From a checkpoint of a small transformer trained on Wikipedia: 11 layers.
Each number is 128 + 32 x the weight over its row's rms, rounded and kept within 0 to 255. Layers, rows and columns count from 0. The size above them is the row's rms in percent of the matrix's.

# layer 7 attention value, 256x256, rms 0.108, rows 55-81, columns 128-255
size [121 113 126  97 110 105  93  91  98 125  96 125 129 107  84 130  98 108 112 119 130 103  98 111 118 106 129]
[[214  57 139 122 106  92 163 159 132 131 122 130 148 117  85 161 114 151 120 162 105 158 119 108 128 140  67 148 163 133 123 137 130  88 154  83  98 123 111 149 118 150 130  74 136 145  98 118 139 162 132 153 123  95 121  97 166 110 166 180 160 133 134 104 149 100 194 125 101 116  23 138 130 172  69  85 127 151  79 139 177 134 137  85 103 107 122 182 156 172  79  97 124 141 135 134 162  85 112 110 121 106 146  97 179 120  92 155 106 100 111 180 155  94 113 117 105 139 168 156 196  97 122 124 150  55 105 205]
 [ 86  62 140  87 149 117 107 176 153 132 151 152 124 149 118 147 152  88 186 136 146 123 126 146 150 136 116 119 122 151  33 130 140  85 168 180  82 150 100 165 105  91 164 131 121  72  98 143  99 223 159 216 161 133  83 184 208  93 179 136 142 183 140 125  96  98 100 182 120 176  41  98 122 141 119 121 150 136 156 119 153 119 155  68 101 158 152 133 164 143 144 104 127  97  96 158 148 126 153 130 107  65 141 139 156 147 137 121 166 104 112 152  96  73 164 108 195 121 161 129 113 130 135 116 108 130 129 119]
 [157 204 149 179 222 138 136 104 126 149 135  96 121 132 135 104 144 101  85 151 181 194 162 148  94 149 126 116 144 153 178 119 125 119  60 142 118 108 139  92  91 132 132 138 155 121 170 128 156  24 107  85 120 131 113 116  57 122  85 179 142 146  91 142 151 164  88 148 154 159 152 152 167 150 147 120  78 106 101 113  68  96 116 181 146  28 154 183 183 125  93 107 117 150 175  99  90 131 117 123 170 131 133 143 109 135 152 148 120  73 174 130 125 144  75 184 104 134  74 103 138 150 136 132 173 189 133 159]
 [129 122 117 149 161 141 115 147  82 156 153 138 117 135 121 167 207 144  65  74 202 131 140 170 165 122 150 127 124 141 145  93 135  99 129 120 139 150 224 159  68 173 131  54 136 129  85 130 158 174 173  97 115 121 124  92  87 123 117 176 114 129 130 166 146 124 119 101 169 128 146 150  67  68 149 141 122  97 139 150  84 119 114 165  97  70 167 131 174 104 159 113 179 107 189  97 111 107 128 138 118 143 159 104  92 148 151 192 135  84 168 148 128 147 130 113 106  37 127  90  67 106 159 184 141 110 153 174]
 [142 185 135 125 143  95 149 120 188 101 102  60 141 108  48  88 113 102 187  77  85 127 135 116  97 194  85 129  96 135  95 138  98 120  89 114  91 182  84 148 209 126  90 202 135 158 145 155  91 143 105 139 143 138  95 126 132 129 126 132 128  85 107 118 168  91 142 151 113 132 125  92 118 152 135 120 109 118 104 106 138 136 104 153 169 189 103 134  97 129 160  77 104 121 155 124 142 157 137 145 174 133 110 162 198  91 115 121 110 120 101 110 124 133 165 127 116 209 146 213 186 152  76  63 142 104  99 110]
 [ 81 131  57 115 129 182 100 130 140 144 123 163 146 164  97 135 150 196 165 116 167  76 146 120 154  94 135  85 114 123  62 149 187  59 109 168 112 120 137 103  68 155 103 136 118 122  75 163  85 105 123 154  79 109 151 141 192 187 164  83 162 108 114 163 114 117 165  95 155 141 124  90  42 110  94 131 160  93 168 132  63 172 138  88 112 159 122 151  46  85 121  99 116 144 153 174 104 152 125  81 124 152 165  88 150 121 146  97 113 117 140 155 122  71 139  86 114 112 101  88  99 161  98 167 129 185 104 109]
 [119 126 167 157 191 121 177 133  74 108 111  96 102 129 167 145  99  90  90 106  95 143 137 144 145 137 131 106  95 145  95  77 141  82 159 115 100  90 121 142 172 131 153 179 157 120 160 171 107 110 130 100 131 185 120 187 119  97 120 107 161 152 139 130 122 120 102 135 189 161 127 210 165 133 127 115 152 142 168  77 136 110 142 179  77  82 133 101 200 113 149 130 123  81 113  85 135  61 104 144 185 132 118 112 115 142 170  50 136  94 140 105  66 122 108 137 201  69 124 147 104 141 130 105 166  86 141  83]
 [ 99 146 191 150 180 154 175 118 107  96 123 121 130 150 176 158 108 119 140  73  93 101 127 171 154 153  99 164 141 126 154 114 114 123 165 109 125 162 127 101 162 120 207 159 149 165 166 107  96  87 170 134 172 118 106  90 126  95 140  99 140 109 124 147 100  86 143 136 134 112 163 155  68 123 140 108 116 124  63 133  90 141 121 135 106 106 135 118 158 115  83 134 113  94 109 147 142 108 156 128 123  95 211 125 107 148 183 163  97 167 170 112  92 107 150 119 117 190  71 138  86 116 145  70  88 116 127 108]
 [132 158 137 124 163 154 185 124  76 115  80 119 186 106  32 187 182  89  61 136 128 116 133  91 143 184 136 130 183 115 112 133 133 108 107 131 124 192 132 176 127 173 148 148 139  97  43 173 107  87 110 126 113  89 102 173 145 211 192 183 138 135 104 122 125 156 141 133 157  85  33 127  99 228 150 124 140 171  89  93 164 152 154 175  96 153 103 159 182 140 138 106 129 139 132 107 153  63 103 121 104 123 174 134 158 134 115 111 137 120 103 119 146 131 119  78  72 122 148 146 150 127 148 166 165  94 130 103]
 [124 199 113 118 151 146 110 124 136 126 103 137 158 154 100 130 101 132  51 135 164 136 123 134 120 115 142  77 159 145 111 140 147 104  84 172 175 111 193  86  71 110 121 103 133  87 130 155 152  36  78 135  95 108 184 166  96 124  89 223 133 151 135 175 106 157  70 121 161 143 148 105 122 159 163 155  90 121 152 162 119 108 117 162 191 138 138 133 165 159 166 154 104 191 111 155  96 137 117 135 105 159 139 146 180 135 135 115 128 124 172 103 158 123  61 163  72 138 138  76 136 146 154 132 163 160 158 124]
 [ 81 199  47 168 164 103 108 115 146 136 125  78 140 163 141 115  90 195 159  81 184 116 118 129 129  88 130 152  99 115 147 112 115 114  86 141 105 140  87 105 112 115 107 165 154 109 154 148  97 120 154 148 109 124 141  70 122 160 130 145 125 160  91 160 128 117 137  98 148 114 156  86  65 134 120  99 122  95  82 160 112 169 144  95 189 176 106  96 119 113  98  91 147 119 161  70 134 143 109  81 158 123 113 100 157 129 156 179 125 125 140 156  89 143 162 120  86 138 124 122 218 122  46  68 174 114 124 103]
 [ 34 153 114 102 176 147 124 144 111 162 182 139 129 164 106 138 154  74 143 126 216  94 112 113 135 132 111 113 161 116 158 133 120  63 107 255 183 133 129 103  61 137 145 144 148  72 139 119 140  99 133  91 120  96 147 129 108 198 128 205 121 106 116 125 121 130  92 144 103 144 121 114 134 130 180  99  90  95 156  69 118 100 126 129 129  72 124 170 161 165 159 131 165 115 157 101  90 119 153 131 182 202  85 136 226 148 130 141 131  64 136 136 109 138 128 163 149 152 120  79 123 172 136 120 120 174 130 119]
 [110 180 109 103 140 115 121 119 164 110 120 106 177 117 109  94 167  77 117 105 153  90 102 112 136 122 145  89 132 144 122 110 121 102  84 190 137 154  94 143  60 162 150 188 155 103 116  75 115  22 134 138  95  94 100 137 132 162 121 215 121 137 148 139  96 120 118 120  77  89 131 172 108 154 168  93 132  67 142 133  92 154 164 146 157 100 108 146 112 153 137 135  98 186  90 128  93 119 101 110 188 138 143 134 193  99 150 108 153 136  97  82 120 107  67 105 124 174 158 103 174 186 125 161 155 167 148  41]
 [164 147 158  84  62 136 163 150 117 124  53 164 191  66  65 110  67 157  63 177 148 168 108 116 153 161  23 111  95  89 146  84 144 110 146 122 105 126 105 108 163 116 102 117 122  92 106 162 138 131 101 158  94 122 102 197 118 150 156  87 147  93  96 142 156 151  75 133 140 127  96 114 161 157 138 104 117 175 187 103 172 126 126 148 114 181 147 102 161 144 134 106  98 145 165 103 146 134 159 143 139 131 120 159 195  65 117  95  97 116 126  55 172 135  65 136 126 175 185 138 115 195 143  72 113  77 122 134]
 [130 140 134 122  46 125 170 118 179 122 165 216 133  95 101 159  74 152  89 111 145 178 121 173 176 108 109  99 110  95 138 134 142 130 173 124 142 102  94 139 186 136 100 103 122 124 101  95 142 174 119 109 136 131 180 123 144 200 152 201 117  98 141 154 137 120 144 114 157  98 119  55 148 163 158 174 166 181 123 140 137 120 126 144 115 172 138 126  94  86 180  56 160 121 110 148 144 149 135  85  88 139 145 107 170 115 106 175 115 175 136  90 172 155 119 137 108 134 144 120 198 114 134 150 156 117 138  57]
 [206 169 111 131  85 104 119 101 115  94 120  98  72 104 146 128  79 125  60 139  84 132 126 106  94 157 151 147 134 134 142 139 126 157 158  80 136 135 157 126 160 149 142 123 149 140 156 151 128 155 105 109 176 128 167 161 100 126 113 159  88 166 126 114 149 147 140 115 126  97 113 111 167 151 132 124  77 129 134 139 205  91 147 130 154 165  95  62 179 132 171 158 149 127  90  69 116  97 124 151 143 141 120 118 134 172 123  81 135 129  97 168 117 129 149 146 118  91 197 151 147 104 109 138 118  59 151 145]
 [138 131 162 181 159 118 138 152 114 114 119 173 132  91  48  89 140 146 110 160 121 176 122 142 142 180  66 143 118 144  92 123 131 150 171 201  92 224  95 125 105 170 110 133 134 140 102  83 144 166 147 147  60 149 106 135 136 156 104 113 159  78 121 144  99 140 156 128 138 107 140 125  66  94 124 122 141 168 143 130 159 167  97 122 136 159 153 164  90 129 144  74 140 158 153 175 133 130 112 125 111 108 184 130 155 119 173 157 123 166  85 115 146 113 155 141  96 180 139 143  51 124 111  78 129 210 118 176]
 [109 119 128 125 183 100 119 122 172 131 146 117 111 176 181 210  96  60  70 122 173  79 106 145 152  89 193 122 159 111 139 135 123 155 119 124 167 135 166 104 133 144 178 137 139  90 190 155 104  91 142  99 103  83 159 149  78  96 109 214 153 161 193 106  66 183 150 123 165 122 121 204 131 152 146 221 115 110 114 129 119 149 164 117 132 105 123  91 161 140 157 160 146  79 107 120 116 126 109 158 125 145 117 125 114 135 116  97 122 111 154 200  91 116  93 165 121 128  70 136 170 116 220 199 136 146 160 102]
 [ 60 136  83 160 129 163 135 128 146 160 114 146 160 153  96 146 153 158 122 130 194 122 137 115 162  99 162 117 161  93 109 125 101  96  90 176 148 101 143 146  70 139 101 134 130  98  48 145 152  92  72 122 124  90 174 118 151 235 140 196  88 135 122 171 107 132 124 130 124 118 108  82  90 174 155 163 132 124 138 163 121 129 162 131 189 179 136 147  90 130 131 101 108 136  97 153 151 162 114 102  74 123 156 144 159 118  78 131 103 100 164  91 130 141 165 115  76 127 125 109  64 113 126 151 161 217 105  86]
 [132 196 100 133 175 140 153  98  97 111 104  76 167 136 113 135 179 113 124  82 184 106 110 104 116 142 164 152 122  95 143 136 144  75  48 168  90 160 127 119  92 162 157 147 161  99 130 165 172  69 137 130  61 123 144 143 111 157 122 147 115  88 136 140  69 129  75 149 140  73 142 205  65 111  84  86 109 101 131 103  64 131 120 179 117 110 116 178 147 173 159 203  78 150 106 106 103  81 109 148 183 135 162 118 163  86 204 104 152 135 150 119 115  99 138  98 125 179 139 105  84 204 116 138 126 157 149  93]
 [ 92 165 131 140 180 164 125  99  90 131 129 121 142 151  98 128 208  86  45 119 184 145 106 100 133 172 180 105 188 112 102  89 153  81  83 181 122 112 206 108  80 149 136 108 171  95 132 160 147  45 120 113  64 101 137 171  86 149 101 203  97 113  94 143  75 152 116 147 120 139 144 200 142  94 116  90  33  76 132 108  98 106 129 173 115 117 146 136 218 173 122 117 126 117 172 158 119  92 104 125 113 158 155 146 138 132 173 114 138  83 136 147 112 139 113 128  98 109 154  85 110 160 148 132 140 192 166  95]
 [100 136 166 138 137 144 102 124  86 127 127  78 151 179 154 122 113 130 162  68  62 112 118 137  84  94 151 131 117 134 189 130  84 159 119 115 101 126 140 104 169 136 140 141  75 123 219  67 150 187 163  91 138 190  85  93  96  44 104 128 149 141 124 111 171 124 132 134 121 127 147 132 127  52 129 188 121 120 109 151 171 120 101 150 106 143 144 143 155 149 125 117 152 102 122 131  90 141 178 129 168 150 101 158  61 123 101 154 139 107 118 186 132 145 182 130 148 151 113 157 165  86 120 125 108 112 122 139]
 [141 142 140 128  68 117 139 179 201 140 119 163 165  94 118 132 100 175 110 186 140 146 106 113  93 157  97 128  84 141  83 179 159 114 129 150 123 158 132 119 192 159 109  87  86 120 111 128 131 151 120 184 128 161 108 166 141 143 101 106 127 116 190  66 149 122  79 111  87 198  92  83 154 103 116 129 133 149 100 150 177 108 111 188 128  78 168 152  76 122 139 103 121 187 103 180 119 151 173 120 120 138 149 111 139 121  94 140 129 189 102  39 158  97 121 122 139 115 171  91 158 117 116 111  87 147 120 132]
 [212 106 223 172 104 141 124 111 172 151 116 169  84  83 136 105  70 159 161 159  69  88 139 144 138 198  99 148  89 139 206 132  93 120  79  64  85 157 118 139 146 155 145 128 104 139 129 142  85 142 121 136 166 131 149  70 131 112 147 115 121 115 108 142 190 118 159 184 128 146 111 111 137 132 119 173 118 154  73 133 125  80 105 105 107  99 173 124 152 114 109 164  99 113 136  72 157 113 154 149 134  79 139 136 112 151 130 106 115 150 142  83 174 141 156 115 164 161 118 185 159 131  76 108 135  16 122 200]
 [ 72 125 123 194 221 141 106 123 118 164 146 147 100 186 124 180 155  50 121 156 117 122 130 106 153 115 180 129 172 150 159 133 122 169 114 193 117 136 111 138  19 145 167  82 142 120 153  74 123 162 121 132 133 104 161 136 126 154 104 255 129 109 151 171  40 133  78 121 136 121  82 148 142 159 152 194  85  84  78 106  98 121 134 133 130  70 130 142 207 153 110 110 112  91 127 158 115 157 138 149  87 107 145 138 138 137  80 102 135  81 170 169 115 171 139 127 134 129  44 114 142  93 192 160 141 154 160 143]
 [132  82 134  93 145 156  93 139 189 113 128  50  72 101 148  99 136 126 142 166 102 134 135  92 110 135 125 132 161 192 116 136 102 180 201 149 109  92 169 110 106 117 118  89 121 142 166 142 165 122 130 113 164 202 103 149 136  81  96 164 107 205 151 124 115 100 100 133 140 138 125 168 182  67 113 125 164 104  65 182 136 128 119  93 184  48 135 132 167 127 101 115 171 125  85 155 137 164 156 121  83 122 116 135  68 111  94  85 107 119 126 121 144 161 147  90 115 125 102 113 148  89 132 199 144  95 119 134]
 [125  26 142  77  40 141  98 174 128 122  65 102 133 114 113 141 105 106 148 151  27  89 118 107 126 137 130 106  91 112 132 125 112 216 138 106  72 181 118 165 141 134 116 159  83 129 137 146 123 227 176 141 120 163 161 158 154  80 150 104 142 140 135 121 125 100 135 141  92 111  98  97 129  86 102 138 121 167 130 116 224 170 120  82 186 185 135  87 132 166 124 114 122 123  93 171 172 126 166 149  48  92 179 127  78  97  96 118 143 160  81 135 133 107 161 106 102 155 166 177  80 101 121 125 114  90 115 105]]
# layer 7 attention output (transposed), 256x256, rms 0.0974, rows 55-81, columns 128-255
size [103 106 110 110 107 107 101 109 106 105 104 107 108 108 105 106 108 106 105 104 109 105 104 105 103 105 104]
[[ 93 169 138 112 118  81 131 203 128 128 134 147 121 105 152 125  81  85 172 115  77 127 127 138 127 125  74 164  82  51 197  87 108 151 174 159 126  92 117 151 112 127 115 114  71 130 126 125 109  85 105  76 165 170 124 116 117  63 150  82 128 136 162 131  46 153 145  96 102  89 126 150 118  75  86 111 152 113 141  91 165 116 114 118 138 129 122 105 104  73 102 113 120 111 143 102 117 113 179 137 157 125  97  36 106 127  83 140 150 186 123 127 168 158 151 124 170 163 179 146 212 183 102 127  99 169  96 183]
 [ 95 122 128 179 100 182 117 141 151  75  84 118 136 122 149 105  85 107  72 117 164  83 112 133 136 133  74  97 115 137 139  92  88 123 102 143 120  74 153 110 171 100 122 173 121 135  71 105 155 135 123 121 127  95  69 101 125 143 132 129 149 147 118  66 134 180 155 146 150 144 118  87 108 113  95 142 132 126 165 142 129 123 120 130 160 132  68 156 155 126  81 131 158 150  84 146  80 123  80 168 114 157  78  55 167 173 170 175  89 209 105 174 140 142 100  90 139 153 138  74  84 114 122 132 116 127  89 137]
 [ 89 158  91  81  99 129  97 159  95 138 144 144 176 208 118 171 129  69 156 169 141 130 128  73  93 114 138  76 205 119 149 161 201 173 107 108 155 104 132 106 125 111 106 119 150 132 158 121  58 105 111  97 145  42 104 118  93  66 149  52 149 128 139  89 158 120 113 133 121 152  99 115 131  91  98 174 115 133 194 164 126 106 167 156 194 113 166 117 166  80 153  50  98 140 130 114 116 134 131 168 166  49 116 136  82 121 119  85 141 132 129 132 111 149 101 135  90 161 107 112 178  86 164 144 117 143 162 116]
 [163 130 154 124  61 108 151 127  88 138  57 138  92 161  52 229 155 105 141 108 103 168  99  85  74 181 120 179 132  99 179 122 100 114 145 112 159  66  73 160 141  81 130 138  49  93 145 107  67 134  86 132 170 125 135 126  90 159  48 168 102 141 136 143 203 110 118 128  77 105 100 161 136 118 106 134 166 125 137 122 108  86 113 126 100 167 103 115 114 113 158  86 144 126 151 105 121 130 167 129 157  96 124 151 130 136 128  97  91 126 120 148 146 105  75 161 137  89 160 160 110 140  97 121 154 119  92 172]
 [110 114 110 128 197 126 108 144 162  80 165 187 152 133 141 105 165  98  97 115 182 141 172  88  97  96 133 127 146 175 151  82 121 121 197 166 166 118 112 174 118 115  79  70 114 196 145  91 130  72 119 164 207 119 142 134 132 112 144 121  39  84 109 102 142 117 133 175 155 129 136 164 143 111 151 122  88 119 118 118 140 157 119  40 104 163  81  70 129 195 164 161 134 106 167 164 121  85  97 194  97 117 163  98  93 106 138 140 181 114 112 102 159 123 146 135  94 153 173 134  96 136 165 188  74 112 141 140]
 [164 120 130 120 101 192 202 148 146 149 162 145 119 170 156 155 179 182 133 162 141 115  71 169 178 137 123  94 221  88 146  76 151 143 133 105  73 115 134 112  88 108 164 113  94 108 195 142 173 104 150 143 133  93  77 131 143 141 133 129 132 156 107 183 107 109 152 117 121 120 169 129 124  52 147 100 136 104 104 158 113 145 152  92 113 151 143 159 101 208 133  29 148 147 125 143 174 106 119  79 118 113  73  48 124 131 120 172 124 169 120 158 117 113 146 117 170 108 118 110 189 101 159  84 108 139 169 171]
 [126 157 137 101 138  40 111 139 133 104 139 123  86  79 154 109 167 172 116 115 163 111 121 138 140 151 130  64 146  72  99 122 177 112 173 114 116  92  56 136  75 164 159  83 151 166 156 151 138 149 117 107 124  98 144 163 103 143 109  67  64 153  97 131  64 156 177 161 108 146 154 159 164 115 124 148 157 144 174 123 100 181  96 145  94 134 116 126 142 142 140 145  93  91 104 103 166 116 131 101  96 131 150 124 170 153 104  80  99 106 118  95 163 132 153 132 187  89 103 129 132  81  77 113 160 131 175 177]
 [151 140 115 115  90 126  93 169 128 135 167  71 183 136  97 117 127 127 143 194 170 120 139  92 119 163 145  90 130 126 146 112 205  67 151  80 115 103 158 122 155 107 118 164 136 188 114 101 190 173 126 134 134 121 126  56 126 166 181 159 116 147 160 187 107 123 161  82 122  89 162 116 114 117 121 195 171 128 120 163 174 174 113 138 126 141 119 143 128 118 109 147  57  68 114 164 126 139 185 167  82 158 158 168 140 154  95 163 217  92  99 118  92  91 103 182 139  79 166  69 114 178  95 150 160  97 100 134]
 [138 110  90 137 148  70  73 109 104 150 129 152 157 125 163 168 105 107 176 102 157  81  60 138 130 133 132 123 111 124 160 120 112  73 125 132 125 149  64 139 154 164 179 129 101 110  89 117 139 120 107 151 194 191  89  94 109 123  61 134 142 101 139 107 113  85  92 196  80 102  80 114 126  63 144 130 136 122 158 117  60 154 159 107 152 114  53 136 136 179 105 124 158 124 134 109  88 123 152 187 126 194 131  83 140 203  99 131 156 124 122  74 148 185 104  95 105 149 124 133  88 125 177  77 141 165 161 117]
 [169 186 136 105 136 151 101  91 157  79 123 159 120 139 160 151 119 120 138 169  68 105  35 167 169 144  84 145 132  92 139 143 138 129 109 162 108 100  96  55 129 110 140  98 126 150 107 106 175  76 126 170 153  78 141 107 141 152 122 152 183 104 139 171 112  99 145  81 171 167 119 140 135 150 138 174 119 107 142 148 160 127  63 138 105 170 154 163  40 125  90 148  92  99  97 149 120 124 152 226 116 193 155  76 128  70 117 149 129 126 140 157  74 152 123  73 109 133  81 144  88  87 140 186 126 120 131  81]
 [150 119  78 199  17 112 182 109 147 162 141 187 123 108  79 135 128  54 142 159 166 141 156 117 118 134 122 171 100 125 137 127 112 107 155 126  59 164 101 151 138 130 170 152 168 114 177 108 127 109 126 152 144 150 133 112 127 132  50 153 116  85 153 144 119 149 124 164 196 132 154 191 173 203 162  59  88 158 139 143 144 104 113 116 121 199 115 155 169 108  96 161 122 136 173 161  87 145 102  91 141 172 111 135 148  78  81 167 168 130 102 122 164 171 126 127 167 165  43 110 145 104 123  63  95  61 148 127]
 [ 84 120 133 152  95 123 111 113 175 155 118 100  95 144 100 132 118 148 102 126 138 146 116  94 108 136 150 107 138 165 166 165 125 147 118 123 183 119 118 113 124  91 143 139  96 148 101 123 156 151  93 142 154 147 128 160  73 172 187 115 155 101  76 101  99 127 143 134 130 139 107 192 185  89 148 107 189 132 126 192 155  90 188 117  86  78  72 104  86 129 129 153 134 140 149 165 155 134  55 119  96 156 139 133 188  79 141 120  92 110 132 137 133 139 178 186  94 106 129 177 106 100 140 158 129 101 130 137]
 [122  85 115 111 115 100  59 143 179  76 114 142 120 148 149 174 221 136 130 145 118  52  88 183  96 107 169 112 138 166 100 189 115 159  93 119 134 168 121 142 142 152  61 133 118 132 135 125 135 131 135 155  60 104 168 121 140 147  91  93  89  80 116 104 166 153 141 124 149 166 131 146 134 153 143 117 101 193 112 126 177 141 229 118  94 168  80 106  88 152 120 107  87  99  98 132  64 156 141 121 154  84  58 195 143 150 112  89  84 102 121 131 173 123 118 143  79 124 150  97 109 133 111 159 184 197 198 139]
 [ 78 113  98 108 125  70 129 104 133 190  46 152 144 168 122 121  77 138 152 119 181 123 100 113 134 162  99 156 171  54 154  96 137 141 143 149 128 154 111 175 176  93 108 105 176 163 118  72 172 133 133 165 131 109 124 124 148 142 196  78 127 156  63 181 133 196 121 102 150  36 142  85 103 133 146  86 105 109 105 186 148 141  84 170 102 105 146  98 154 156  88 157 175 115 160  55 104 152  88 139  72 138 103 130  65 126 126 124 139  97 227  92 136 126 137 177 114  75  62 131 130 142 109 124 155 126 132 158]
 [127  97 161 147 119 167 151  91 174  95 147 172 119  80 150 149 137 159  96 136 103 163 106  51 112 146 137 173 102 135 122 113 196  75  48 134 115 104 165 128 180 114  92 130 150  78 158 176  89  97  97 139 134 110 119  86 119 137  92  64 147 155 127 183  96 141 117 100 114 141  91 105 128 118 128  56 131 122 105 135 214 102 149  77  74 110 175  93 178  67 143 125 162 131  45 128  90 151 172 150 196 147  84 167 204  58 115 149 121 178 134 170 156 127  97 150  95 107 155 144 187 129  87 151 122 131 147 165]
 [ 97 193 112 119 136 162  89 110 119 122  94  73 190 136 137 185 121 101 144 173 134 120 131 158 133 132  83  93  78 116 109  90  75 125 165 134 168 120 157 103 107 155 146 122 108 172 130 143 213 126 171  89 130 157 149 153  96 119  41 120 127 118 180 122 121 133 152 159 108  90 158 146  87 147  91  95 135 122 163 127 117 114 120 186 164 161 116  75 156 131 103 135 125 120 124  99  76 118 125  95 155 132 124 138 122 130 152 115 127  71 167 129 172 125 105 103 101 146 148 150 118 152 124  95 139 145 143 178]
 [116 141  99 136  45  60 159 209 109 145 132 142 124 161  83 136 129 162 166 194 116 145 172  87 138 118 124 169 126 143  74 128 109 130 129 126 134 120  89  49  78  95 129 106 146 150  99 145  58 103 161 119 151 133 187 136 125 167 100 141 140 154 144 152 105 133  85 145 168 151 167  89 147 107 135  99 122 190 161 133 148 194 126 109 123 126  87 184  94 106  76 140  96 137 196  88  90  82 112 189  92 149 111  65 138 107 154  95 132 101  77 137 145  56 135 174 123 121 169 181 152 130 137 180 157 146 126 138]
 [189 138 147 147 158 127 121 121 176 137 175 131 168  50  55 148 109 115 118  81 150 100 183 176 122 103 121 123 170 168  72  78 208 121 192 131 193 125 136  90 165  91 116 149 149 107 116 164  99  85  96 208 153  72 147 116  92 120 158 147 118 140 179 119 141 135  57 120  90 115  91  98 113 109  74 125 128 154 120  99 127 121 148 126 173 156  98 147  91  86 117 122 160 118  92 132 181 115 139  69  93 149 139 152 101 137  96 102  89 136 126 113 133 191 122 132 138 140 114 104 159 158 104 180 116 118 200 159]
 [144 106  85  83  98 125 173 112 178 139 119 124  68 140 157  99  86 126 112 107 151 130 163  96 198 153  98  81 115 147  97 157 106 117 134 148  77 163 139 114 128 109 186 145 112 109  70 185 104 119 115 111 136 128 132 177  99  88 172 106 131 111 157 131  96 159 127 104  93 123 154 147 144  85 108  97 181  82 116 130 104 133 108 144 102 168  95 148 135 172  80 154 126 136  96 111 101 132 177 105 200 128 102 130 105 121 112 148 146 127 205  79 129  96 196 149 107 182  96 114  91 125 163  89 115 140 116 142]
 [157 148 154 168 135 163  85 122 149 126 141 145 146 179 151 121 133 131  98 101 110 117 207 132 108  99 153 143 120 144 165 180 146 110 185 134 119 137  56 129 140 139 108 167 115 146 162 173 128 109  92 136 109 108 147 160 120 126 125  92 106 150 131  80 105  87 141  94 165 115 140 164 154 172 131 149 114 133 204  83 161 162 126 156 138 131 151 150  59 156 154 100 110  84 139 111  96 182 108 163 105 113  99 131 144 184 128 119 134  48 117  92  84  89  78 128 145 134 104 108 127  98 155 101 153 158  90 153]
 [ 66 154 178 179 130 133 120 130 127 144  88 162 186 127  81 133 158 150 223 133 101 122 171 151 128 104  95 152 141 104 163  80  91 140 113 144 111 144 131 111 150 155 156 140 114 116 103 161 160 103  90 164 107 155 140  98  30 157 155 149 130 161 216  68 123 145  57 119 105  99 144  99 167 123  87 134 138 187 107 148 103  58 152  81  96 105  94  99 155 116  88 144  75 180 115  74 141 128 101 169  88 128 115 128  72  67  98  86 113 119  67 158  73  98 138 146 124 148 170 132  69 139  57 136 172 172 129  96]
 [100 138 127 135 101 122 187 185 151 111 155 154 110  94 162  72 132 128 111 126 112 149  74 160 156 122 159 122 116 158 128 103 141 162  57 123 155 118 127  78 147 130  86  94  88 169 111 167 102 142 160 120 185 178 171 110 142  94 157 132 167 136 115 137 125 185  46 171  66 115 116 150  93 198  78 138 142 108 135 157 131  91 105 124 161  65 159  96 158 132 141 145 140 157  70 134 120 130 118 123  55 168 114 159 105 208 170 210 160 139 110 164 113 141 103 153 136  81 196 159 150 138 141 133 156  94 142  86]
 [131 124 100 132 172 175 102 178  93 129  96 177  47 143 130 139 161 109 127  83  51 124 126 165  58 124 138 172 128 144  45 108 143 134  90 126 119 120 183 122 101 145 114 157 121 161  95 151 128  96 121 142 171 116 103 131 144 189 140 112  83 118 153 147 144 147 199 142 198 136 155 156  46  76 104 100 143 122 125 155 176  94  73  73 191 107 153 116 130 170 161 131 193  95 129  96 129  98  76 136 122 129 170 120 123 101  94  81  91 111 151 145 160 114 142 144  71 114 113 167 150 116  96 143 178 103 124 127]
 [115 137 134  82 132  69 158 161 162  83 183 159 178 130 168 130  85 152 135 154 119 159 102 131 118 132 228 123 138 107 115 140  85  46 102 180 144 122 106 130 126 141 139  96 121  41 118 151 128 138 138  71 135 102 140  88 108  52 113 137 161  84 201 178 161 168 131 173  88  77 151 150  89 109 172 195 148 155 144 136 131 129 146 148 133 122 181 149  97 187 136  95 217 126 166 141 135 142 188  92 118 131 150 139 112 106 130  99 112 141 139 114  87 125 104 128 116 100 107 129  53 143 189 118 136 105 162 169]
 [135 151 105 115 125 111 115  92 119 171  90  71 157 106 115 110 110 130  86 124 118 141  88  88 137 115 152 114 149 103 141 106 123 149 114 122 170  83 191 102  95 178 121 164 137 168 140 123 124 141 135  92 189 121 143 138 105 180  86 124 107 129  71  87 113 154 100  76 130 104 121 187 132 156 141 111 121 155 166 132 159 109  88 119  95 117 189 139  96 119 127  85 126 177  65 139 124 104 126 185 105 127 112 105 137 139 124 142 142 109 114 148 142 149 194 117 143 146  60 162  79 178 110  89 147  89 142  90]
 [163 125 152 124 168 141 146 119 209  89 127 105 101 127  95  99 166 111  90 119 115 184 109  85 146 100 128 103 137 153 136 101  93 214 121 130 142  70 168  57 168 152 151 134 136 169 107 164 100 147 133 107 135 137 110 136 157 110  96 116 147 121  99 133  79 134 119 155 103  98 177 103 150 120  91 111 111  99  61 130 146 108  91 124 132 167 136 150 107 180 113 143  48  61 145  74 158 171  98 198 168  88 149  91  94 137  88  54 111  99 119  89 113 158  82 157 184 101 164 147 150 179  53 155 134 144 134  87]
 [100 141 138 138 175 142 185  91 110 123 129 116 131  86 158 160 142 100 129 147 130 120 126 119 125 135 159 111  79 107 108 117 159 131 135 155 137 140 142 110 119 156 120 122 125 136 112 199 154 114 166 155 130 150 117 172 168 133 183 200 138 104 192 139 166 131 135 167 109 149 120 147 162  90 177  96 170  97 115 128 109 139 158 124 121 118 119 139 199  79 136  89  96 134 143  95  94 132 110 226 128  96 127 186 130 116 168 147 126 132 138 147 159 113 125 140 136 116 141 136 104  56  93 118 109 100  60  68]]